{"attn_scale": 0.177, "parallel_block": false, "init_std_o": 0.0, "lr_head": 0.00775, "train_tokens": 152100000}
Each number is 128 + 24 x the weight over the matrix's rms, rounded and kept within 0 to 255. Layers, rows and columns count from 0. Numbers have three digits each.

# q: layer 2 attention query, 64x64, rms 0.14, rows 0-31, columns 0-63
# k: layer 2 attention key, 64x64, rms 0.153, rows 0-31, columns 0-63
# v: layer 2 attention value, 64x64, rms 0.124, rows 0-14, columns 0-63
# o: layer 2 attention output (transposed), 64x64, rms 0.104, rows 0-13, columns 0-63
q0:116115121118124135134111122133154134125125087130128126109163113141152149121127131153131135125128124099128124137124136125103123089148140111121139141115121127128094121137128124137105117117117142
k0:125128125178132158134130153163138087162122102116111116134158115087117109119181122127146176127135088127095113160119149088133128101137140092118147102149088165143108128147056137135094088146170165
q1:121140139158119089122103110107150113120158173114129174106102141146122102144102165104154123113109140157144108137124111113135117133137125136138148118128122119132138135129170126137178170124128107
k1:123139154102105140091164173144140123104145130133142125165122110110091111118141123105099133116139113103105131138121134155083100150118112180111126106116144119141126096139131127157098110120096125
q2:129138148143143077133115120110161156116124151129161152146085166144120119140102145131145138105110100152126118110122112094157117100132128150144158108129120099123165140108147112129160153135138102
k2:123134143112104070131148141123159145141115088146127143135161114125144159087112106129116113155130164156165153124147149134124105153156106142136138165129149140119127148105191144143118106108143112
q3:113097140143082144098141145094097102156110161119089116127126136106159128110132142150124115126171121103094130145084126131122153185126114121135105157145143123107128115141149136164120157134141145
k3:102108162147125107131074141145145126132131133147126122176152114103131116136140129165154124087123178141145094173092094143121127155110097133144163120124092134109120140144121135126149110115090146
q4:099133122108173138113125135142127113139112158120155105157126131125121099126125135151097159137127133134101104138097158144139143151126132130098153098152099116127128130106097135128171150162093132
k4:144141157160113136110107121136127093068123125132153082111139144116128120151113137137130128155133115136141107130140180100110107165130078144124127128129171081114128100108164153128130111140158137
q5:152129118100103118131138129100137095139131124108109136110119106135089083129147150106122147119079147134155107129150141129127087132152134196122141184131127086158108123173154141138131121122099120
k5:106121098123147137112146124136140091139148168087115111132140096101108193127094113153140135127109121180120120131125152138116177085123113117160087143091160139115104133140169153119124135149155131
q6:163144119127111128118090162134120100101128125120114099124140145129113176152115148162154131147172097138113068147119186177124134136148116125111150144126066145080138170143122160136142148111150127
k6:106133104166171097112139134171152143119071114147130111118126123131171113115078132084143140117123143120138096129103130139129128117087128114157110168166134114116105095107120107124157143152133152
q7:151140150117100114149087102113141113154140120146125152131111126099117146117115164164116141162158132115099177143138109143137153119108107125165119161094123086165147109143160137153125117147148130
k7:084109150102171104138096109122129122100156126154160099143113140064149112109095099094134164141198135117136136145150164117055092152172142198107157129148199133120141107102198164144137143108108121
q8:167113121108139168109089156113113124110187115142152122159137114108156150110127116167193135145138146105129095170139146122107129107121124086139105142090113126083165155128167143095131103118119166
k8:161093075113113182124125155146083135147149135157119125121167155176101155151118111187106120090074119135126130151157074149165156096167154063133100122086127137149114172191132185086120135132150158
q9:153151149116136112092167131124128124106112171099177137137094105129121091127114136171164056106108142179131077086137140175111107144123113142135130094147123112141181098130135072182150109136119136
k9:109133113110131122104145179096153128148139166129155123122104138183130154147156117065140122111097143125158147146145131123158123106116104147110119186154106131082131126084119117109128120069134074
q10:135127137053150125087067070128128134141121093081145181080135159132101126109103130110105100109112112131120096135094111122144168190126151159135130114130140117186132133128120127148144159127105114
k10:160088106117141186126151169131088171134125153131114105099158081145132079135166154141148124094104140115072119166133158100140150113122137102162067107111107170112160198141102153156097119156154185
q11:102143132151125148123134107155106073151086119106125119123123137166130090134135086133184126086125102096104152140089115163095112113132160096132109138145120125087126153126090151135146107121184130
k11:170135133134065101089100145139149124088151132177131110112139143126115132104118183129116103137097080100147155121113102131133117101129110143118135163120134146129150100099102136121134154127106128
q12:100133104195153173153089109131133128107086141107133140148101134101128144115123168115102134090181154124147140110129147092115125155039128133099152136145136126123124126109176115084131140076146141
k12:179117181148158087151167155127135083124120095137131149111105137078126137155120160095119130089147125141144100084109125149078084125131142119111104096120134132093153163151153126091132139151135139
q13:119120118113113142132095181154110115118135112143139157116160093094101134108153142129154106100129155114139086184138160109090131138132122129166111085134118141135100129105112150105128061149099143
k13:138163148113152118101105117078137161095117123104094130154115139113106124123106098075084142142150126103149171121125145172109089119162108189170163149131139102074115128125165112157104133097136130
q14:133082091098114078127141109169132126162120169116140179158125134169166139113146154126163138104135166125109079114118092174085134111139139101143110118132137176127144135092163086157149162103078075
k14:125134130157075147106098140149122114148175129152118100139138155108139139128177113122111122089082151144130174169151126122097123144100132115174132114150097137100148134169102145106115116159126139
q15:096167127137226145122104105171157100136177137086112157124125110114140114149134120099086080148096153101127139121117116149093137112134139095123146155108083138113124126092116086119073144145147135
k15:122125169133115079117158116116086154110137131155132141081142137161134105149173089165080143119125116119079101118103114127127147140165089137126116114148172156110161094108168119144121110126092093
q16:131165148139117090112070089087128116115145172097097185116077181172152105114086153093150110136064116129167128138159104112143110176113133154123129150146171105120179111121151111162192201145140092
k16:150104139121091100092127072134116154129127127147148126116123119137142146128106135141116123132175137133154157120114135147115143085182169129150123141141112128151088127113126138136129131094110118
q17:147117139129088125134112114091124113143140146134129128130117178127127123113102146122136123117130140141144137134128087137142102148133115110120138138146126100140139131127110120165154157134126096
k17:136122130124111100126149114138137131089131104123154135138103126112129141126093123117153122164117132121124128121151125125090153118165141154130191124132118082137116102119136137115161142129107103
q18:128137127127134139147126082139105146128116135107161130157112141136123085094108109165134129147149129136134148115162122146118132150102172142175108107138163126080153100116140131137116124148112124
k18:124105154104095078110141132132123114139149140143099113166141140112126158136122142114085116153117119126117149103134131117126126102153116129093144127169118117155124108138131116090101115128128084
q19:132129132134167145106155163130142132144139118121128138120151068122134120150177116124124125139115096120102125127103160133113127106123105142120144148111105124163123112139144152092074074105110122
k19:122095092119149147135126142107089094130159131133113111108105146136109158128143182138176135097117133142106110109119124075135175155134115095119130147122152139095160151121156149136110133174124142
q20:090134151140118086138089130116126168105127132128121155099148147169150153114124118129124105166164156138117135109111113151153162136151146125137103107099132125138124104121144089140165178128172117
k20:119154156130138140112107178113137127120127117131143136177118151127100150106145102146067137148164091112128167130131148144154115107130116143149129154116160129170096100103140127145138119142164113
q21:162156090109163184151124141139127157088124138167100134145143121142121100103165133091157130111145100145117141164163127134124141123138107161141128147132106123162140107109108092073099115099131139
k21:149080106123126125170112189164114107192106137103121143131111169137159129140128121127140098106124156085121116116134108114138142132083177124139098157154169161149142149144121108103112132116127143
q22:120098122168085118168120105086144130098166130135110110131108166170146125116136102116139129122116129154163101124118120119084119105141123127149137122133122105155103135125134073163154157127171104
k22:162148143154061083161111092160151168148117103122154161142102131121112147159134125090126121168152107092150136126130131118130133104154135166146155130150148109104098107088161129120098116103149127
q23:109156129101115081145113116103161096119111125128137201091143134145120143119104165107081137150127113170134135083174109171136084134154115104102130110165136121112124140153136121097129170119140129
k23:143148128108131134124136118118127148124144118095120112105157161098110106134113092122132147110142124149137077104141087101146115113115145125103132146146130117125139104141129154171142132149159147
q24:153104136142124160067136121128118128138137106181139132105138100116133108119147116162151121096134119122111147136178141156076131182134110106153114152131144118115142144113092122110118130111116145
k24:193160144133107144138152148118120105098160135148169136151135082156108113121149090100101137120145113137158140125113109097162108144126121156124099163102123108123137119117136129093125104136100104
q25:121092075144140122072138163165147151145144130161125146097111095136129137136139156110143132109070151157188161161107162097128150126168115128105147148143164100138129082085132156129134102125151086
k25:116128103143111185160106106110099157108092057113093113109117111153097113140159164130172153121086144135073139142133120089134168106073107162129118075100116164104139144156121157105127123117139148
q26:126118098143125121132153157131128126166117148164092119146159055174110153152144155136105110045134156130103111110120114119148144114105120098144129127121069147190142161155111160150117088122097138
k26:164155101086131112121112123101158117145120151117111127144150101120161161175149139133170099159082163101101138164171138138110189106091148113141141125063115125158189150130133132138159128143139098
q27:167151103134163094154137142105159112062160131141115149109128143146109131104171101136136129144110126156132111116088155131136127140122131092092115153144162162147106141099141170139107114114111136
k27:120113142148105099128129133139110119116146110115099100128120126112110146150100096130072134135160137110152140127213134140143114122128124165113168127164132127128108133088149083159123128143121057
q28:147110135096145101138118132139119137105184136135120113188097182105145125154153133065087172115152149159144151097168148157127090137089135121099126083129107104131137128126082138133116122118113132
k28:129127104157144121121136118103129120157141111103130145095130137137126144131132130136165125120115085101132087148112144101147154182135123079131130131162102131165141212165168124115126193159120140
q29:123122157138122091148124117096125094173170143120164132101100123168079120127140134133111128127114137158104116128149137114127097191132122141109137082117131145153099161100166111108150146153174106
k29:157148087138143166138127134151088076106081137131092122131136122154122129150127134123156140068147104095142127151125125108171154141114136082137131126097121148145196107159118114107097101132127150
q30:177144168123133097123150086135106128161129124129122102107142084117117097114141141108101152128149175150152145134108130070103146121138121116159130144186138184119197091099144134128110136142149150
k30:096154136148147105166091145097115163096100153131106153123133114075134098176148180121108133123110125138150156154175091090110160137137091141115079135129128118124100129113142109125080107116097126
q31:135142123150150139091184132093148142124125143123129149135143124134107116124108048122097158131168161119081114116122162120123130161145116136116097108147141127120122148124166135110135097113155123
k31:116123091085113138105131144143147080098103118145099169116143137121116120143149152115105124113121145098133103139135092150167146158117135126119113098154156147117129178131125099107130116152150161
v0:162160118106136140142176152135093151113089119146124157088102144090134131092127130113130168143123103132112131098110136098108110164163149123120127126117166190152141136114146101148133105099119133
o0:171197178117118115165154132119168110102102138135139123136147156126152108109126164152133138134148110136121078103124136147078112131129141108116135069148116122119166165146096137174185146144114124
v1:103124119133129134168158128127145155127076137080115133132121110164152122121117165120124091125077109124197115140106137113115096132125074150171170141154114135129099134157117172081139189152111167
o1:088116115178157146134132085139120082187180115141112176158143128173137157151147109177076116175100109112181150134137062149127140077152148101135081137144155111152137146125162118118172150127147163
v2:100160137099151158109132127173131095146112137143141129094083113157126143103163158109144177101147164146139077127164136114116155084138114124115139118159122159121119148095113132148100162151125114
o2:132137178119136125115089125165129096143101107192095090163121153122148175109137156101059151107149190106128143124089132129093099129108095125124159067163110155096103139109107099085097131143146135
v3:141165167142092104132109105152156112105140063151136127100156141149104137149116115105112088093175121092070174118129114125106117092125160080142144089143106142139132103119073155091125146108115148
o3:107113144176092145112114153121157115122127092126116120148114163085130102157154135101192146183145148146095140151091133109172127132121103161118146139169122122110170122136177182135121101137139133
v4:136150136120134132166100139092167132115096153142081112161160143129184096126178130146176114141113127149098124120158134065122147110105128153118119152184116163115085110106135130135137098127179057
o4:167135148151162133121122129115117112099135145131120121150107069129167069119110112184100101085128176163157109126097194125157149149093128148181111173121130111143136099115142111041135129134097130
v5:092138128152135132138122125084102107163138170118107155109049121114118112120098120137146170124080121101127143127170131159154137154161111129131102125151146129154134153163158134122143110106132103
o5:148132115111123138140127135121186144142080107159144129130128150136151149148084170156084143128107137109103156113172115171155168128142173096154124137109116127139101171126084134126161154126057129
v6:114152132138136156113107134123128151112106154147108173081125079156118100116094122093123144123164143106133112164119104141166155154134105104128124120129122165135108092138112138124128114197138116
o6:101114130112148145133144154101171108119118113149109140125117161118135119124133098143109101112153189131126117114117094176153114131103105106124127122171120156125071170144121123125126143162167103
v7:122117105081087101115126114138136151126160136118093108103130124142125170117100121079146156113139089181149092176169128122158134109087147143123116164086116126149121110155149140096127141129097121
o7:145144112131130117134117129126102134074117141127145146075129152203135167125120148101126132103099149149164125139139143138174149084137138041096149126133089118146113165141144128085110135150172135
v8:071141096089149138090115156102124102149117135153138154117114144129183136197118108143079102113138156139172121096110141146132084119109145109106137138131083169127155129155115145099155122115139147
o8:087101147145152092187103140141127152138151137138146155175147164113150092126144104085109175103141166100151144135150110116153112099148094130139112159147123143179113128097083124124110106101106116
v9:156090095124119151117118147093141123140126126077181170114136095128149143108163133058142115116154086153068139138151128143120111144125114079114140145129152124177086148110111149133167141082143158
o9:125083133131134074151161147151133124119114137151122130062157117087127135127180219157130156124098121142128147097079134103145116149186104090152123102201151109103126117107153132160164092138140107
v10:191127158128112122148106176108111173099135123128150146124119094148125132082180121144101135168147107094137094127147186172157130140130158142140121127125131140148114125089162098122123143139092128
o10:104135094098100144147138151111112134152135135121150138098117077156096110119142131160069137154169096138076056100113159138143163154121097118125129107142128153136136136160110143132138182159145146
v11:107151168096135123089163107118137114111093116140071124141138098129112101128194115147131175151097104100089138172134140124123155128090080149115143127126152110161079142161109151143099138131156132
o11:103118198167106143082137103119165140117112106120088092112119121131112108068117147194106095138160085108173150157140156171136154118107089099166153138128117134060117122098154081118113116128125119
v12:144135153153140133101129147093149128127139122139140168096113147152139117112124134121091128112121163176122114144140087176088149121131163143141111123099152128154158127146135110151154213162140118
o12:105120126068081086095085146148145158131119112107139098145173181190138109121154142143113149156109134152092091132151100127148151139109137143128078115153148094138105128128134074136148170126140118
v13:110178132099115136208120143099076125111134151111117115122133134116078140114120142134100120092158157130147137158171084169093110140084051140117089139105156146127115153123161136083111151136115149
o13:117121101095138118120112124129124109163153131100135098142123189155114152124080111131117137077167090133123167061106041144113168118133092050106139141113118131132134107133168132101189142154101094
v14:133093113133095133145128143135102100147097128125100142130130182157130128142149121087131141147131159130115110110146146067134093131155106156143124114125096100142144092126173124108115133161140156